Weights of a small transformer language model.
Training: a variant of Adam for these matrices, 7084 steps.
Each number is 128 + 24 x the weight over its row's rms, rounded and kept within 0 to 255. Layers, rows and columns count from 0. Numbers have three digits each. The size before them is the row's rms in percent of the matrix's.

# layer 5 MLP down, 64x128, rms 0.315, rows 0-63, columns 0-63
097:125104142141137117184152169115122124098166104137122130091090096145110120095124120124134105103148123134088137117121155130072127154154130127100130147164155173107104095118127085085138133117150153
106:108085123120171143132088122131131119119120135083164130129156112138130119076081075096122145089099123143122150088112149157145128111141130123105127098116152105140090139134110149110155110178164126
109:131144124109197143106089135109145097093080139088092145121127139112129161099118144130156122068132106114159110098137112122149151108103124102087121146123104111063121125147114143130097152134110110
094:124139124086106106113142101126127121159135109134106164139113147089129121119148100148097090095165120112187138123124119140095135095147097181124152104153126130132136115152128065132136069092131125
087:137125157140152137139108071144145125151120158127117122094096121153121140137145102127158155169128127131141110104110155144110125151123074155140133122114130144115112127118119155118119113137167115
083:112140131112168125106142114129095125154121106142110100115117130150115129155159144114166157144114154154095096081067100096130087100104077123138118161092119141129126082118134159051156106134124118
095:161169080117119120136107084099131117092130141115147124161124101148106144109123098098134158132157130147160119152131135119160146155110125124084143133100132146128145109117122094158142119143135159
098:108099149128127134128129134158129119119180129099113106140131129121139101112128141130126102138114118123130099105183113090150153154079136090171134115155126101095118183146119134135121129137166136
096:132151153078135114123147114097152095162157147141137097134149131113142171112068144157141103132152130121139116110139145101102102076129137083137153123154150131135123133126109112148143138141185119
101:154131189123123121127100111122091126143143127148170088124097165173176100150142130123145136132124164104095145106123127159118112146141128149162103150129122104171139126134146182165162167150141118
096:138123128147131059104114137145123143120107091125168133149163113153131177145105164152132138123155120082122114122123139100092132154141139144114145131149123151132147128081153135108148156099125111
087:168128129127146161126157158085145101120124147089116100120097175141136124143174070140147137152160105154123118153095131131101097122117135151145152148101095127139129145151132111119063125122075125
092:142158109146124125116134157131154099106107123105135100142131124162133167112189145163185111109129135135152130139106138145083113085170143121098123134090128121132122139171118150075152139133140166
101:176189092139155131109095136130121173159168125114142095116115114157140108153142118089125127131112131122117130092136110147103113105112066147091136140137118097188174128150111126127091131101150094
115:147125140141121125150107171138123133162120129129147072093108131149120167136114108144089161126134068188117122126125121137157121094125129138110083119150126107143154098119082119121121093126140127
097:150155115121057135157133158139114112106159099141117110074153111146130126161143075144141110152106106163126113177110147105168136097117101097119102096137123112131120133132110179109118114111166110
117:113124205117133130155146120118148138136123152114126105077161087116121109122130087137132130125141165126177086105143108141090134143115123096136118152126150146099145151072117118172147114109112109
078:122107156125183089128114156118097120127134147165119143115124142110109100138130158125134123135124145135106111109091140148123093138048111083159170135097096100122131089126158139126096134111147096
091:135120128130105127126129108087147073162148117099114152085134145177147143087120086126107066134131136123139145147154102122140134149152142179113126127122142142104121163132118154125119131159137128
093:125155139171086150143139124136094160112132088117127137114128121120124138140154116168115109166130140170136121140122138120131161154126120140106149129112152138116098066090106086082126100152114085
099:130148153118163133120188151156127125147157119158119135129168177117166120099151121109112128095117105149125110117118107132129116087126093144157077109147098151128137160150114141127079134100139114
099:161117155135144120108139136129128096138128077119154106176148133112173073140127139114185143160095109076103129156124130132118156117165102088097173080137112120132142094139109123107125164108125168
099:104119149096123156152091121120118162072139139160132119127121132120144153109109174146145133109162139090114150152148104134126146152136088115148158136132136124117173154153104106142111138124165147
092:190135130143150110139130109175129094128123125126107152074069096122131135131103164079124153122142151121146104133128116134125138108102110165138123126107129146118158111139142153130144150154159087
093:100128126146122126129111143135145119150142147149153153105118130127096155174125117099083124087080104073171101128137163108104142153089107120133136135180176172104135163110135135078119154161145152
114:143123122132139119155128145136125134156113180146108137110196151112157168111138135090147132060138124130144126135173117168119146123130129144110153128157140087130075119115122114115165132123158123
138:119103102174087126083133144128152176119148134152155115135088178138124094149122100097131064122133145099160146146104092118141104149117154141156126146128083171156151136108138107132131114084118143
150:137132123116113144099176121088147134121177148090139106093127121148128162137145131158107104130122121090150126140124119157132124143130133119097140123174091180124108165166117138161118100128128134
102:124143139136138169126129135134135092141169125107142149135143160130158176154106144112130157148172127104094114147125122204110090161115131131114103099157123140122135154123171146134133145099142155
099:128157156163140132168106134084133133128158127142136092110172119188130120079125144129084128102143166125126142130114134135120114173139116163129133150148131119164100108086146178140138129124158166
111:147113128118120145180122126151150157127154084129117148128158127118105104163104137130132118174158134125150116116148122096141084136099097117109145146154081136139140140120173159115140147118180146
106:113156096121157145127103105130174125105146107146141158100110142105112122144134123148140141080115120096080112143093134177114126141101132153137141145114118147180171156120119112108114123128135124
096:096147131123147143122163154185124128087135128111164118132144115128119120136097137132087088132167170163122132163114123148145148131134182087178127119142103086187145136124143155102128121100134129
103:086065117097105085132120103080142093126151125097095136128155113127159151096150125124152126131170116157122192150185124147093136112073109128179118138106129170132133126140179139150110101146144120
083:108103114082116146162110081121088165142113124093102071113137147137180154169118121089143126121117094138153145128138112130131144149147118098127166170125142156140167122153144100082108091091132110
104:109146121122139140131095170092117114113109129172125108130102140147094125142093119135110131163117122151100090108119186107115147148168098115084149124100088092145152144155138137121132143101085123
089:099142113137171141101080103158131140123100117121142145100127146117150100128096110154093130146117112130101103104120118139087107151095141103077093115092139105134155101070125122128119127105112121
088:121157118129100128155155120118090164111121151088127112128136130099100109150144134116170127150171138108111171120173150132097100121106140136139113113136120148125127181115129157130117138110152104
101:127081075144118109122131160103131127119148121098122110117182120095102128130094090096147161128149139144133093139137117116110112116147133165126076103127112097143119137119106117095148100156107101
099:117127144113130142140102146142088152110122149157077090098127111098167142108114141123154120138145086100094133087134151106097149107155165155135131173137113159136082161149143113142106130140103124
094:156105190183133131106103129127137138129098121103111125166125131101146121115193137145112167092064113137129150087127148133141129103131096124111140096121136125083140148120136145129151126105103137
094:172106096147140136137123131074119091121141069101111124116127131196114151143131119106152143146167137154110115142084111124143115119105150136114125135126133122136097122117162123140188105142194126
089:124103087083115088132133113133161149156153110101124118121128166158107130086139086170103143121128118117078170137147115161135114109094107141144104152135125178155136134129137168099156157138114116
089:134160106153116125150131105082062109157124065087090120132120100119117132143134162111125102124152126097123147080125126149111103100143104164115152127160117144161080095154168138110133140088118123
099:126155119159129100144109118081112170135134122134087111123127132123145110089112179121099140159114101096170128151126182100087145124073150135151131117145138103140144122199106155131120127147145091
101:127133134111107148129144097136138103121107127141122139151121146143072150142125107131160175086167111132145062136160082119134119143131100139131087092143174110176145110145128124136179127100141136
128:165151135110120062148135117096148107102132142126109155167133142164170100067140140117166118113124142137149105114128138159129124105125185154128108134114169147137164128111132144149155172175114141
099:137137105117148143075145099088115108093143143149102136109117102138139155166090109149118095130121138137134138156117111161100111128166120106163154139125119175134137118095061112118133132093144152
084:125101140152119103109140154114118122184148113166135167110090142106158092097085122159132144080115106102080150120130124104094120108144113147118130141131144175138137134108142127125135149144085115
120:114168121143113105138152102109138120097097135184105124172125093137128086143119142062125067155145140114088131126145095140097163129131106140098171123120149154109154128119104129110146146154128172
085:132126107142144122133136119133081129160102105141146144108139118108124167153123138123148140155139173167121148115109140158164173090140129112132114097135069112170132116136148143103139108143141162
089:120121130112138152107134100101093090149130116083130161085095169128133132056170164137151082112151131112105172123104119129137157118145163153111119081079142136136157111146165164131133116120131155
088:182088133145134106128154126137139138108126095109125136128094131145144109126144161152120138109100180115108170098117112107125134162095148145162132156149161135109126139162162114128135161128154106
098:127149115110106152094137183122148130159141123110128140148105153087176165134117120168128130126080111140165182160147126136121104072151135120110149130140131130130101148130138151122111117157125139
093:157161107115122145121128099114124120149103170118091123118128078090125122108133117130124168116113118167149093089125155087085091160129170135116108176121114141113123150146151130106108133145145074
103:139137148135126097157117130116126141104131117183155116132125100153140118101135132157126151152142141160122140146055102123136156132151101129103122081106090112123133121115131124076088174119121130
102:148128092132154150101097106127182132138120146144122144158135165178112123148163107106113133141103080159123093164150122131119133115150124136149114102133099119107119082136127164162090153098121149
130:106106103107119102129123127086139134080080123130079134191147146178159087128099104128133135102147119182129134144127100103166090173138160142104158100121124115139137088125135114131149162136148082
101:064169114137066102136138140151130165164143108108164126122104118128127137102130121081074139145143108097125149117129148135156103106134159153102162135130126149120136107119151119130113163148165134
086:119161121110159120164154141137137163146145111117113177158098085149124125080097185145117120135124176159096122153090108156122173132111143123081130131121132144125113139133111130129131080153102169
089:144129099129159134127128123131094174160106107165120105122149149155116128157119131141169146082139129146120137161153174167131145175083110129115148183119148158139121150186145121125152119174169173
105:086173124149097126122154145116125132115128137143146131111074131143141153123124158153131118104102162094128109101124083127148178099152119122124093131150162110127111157133127127155090091097078132
090:132152132105100115121131093162119132136122121143110139130106171098178140122176078109116132121142171137107136140120140133092125123117134102150121103085098109141047142136079135161137100099129096
096:121136114127098174159154162145115122146106119103122168073149121100137119113133141138163105095151132139123121124129119150142119132182159159173085150102100130121100116140146144147124064143175129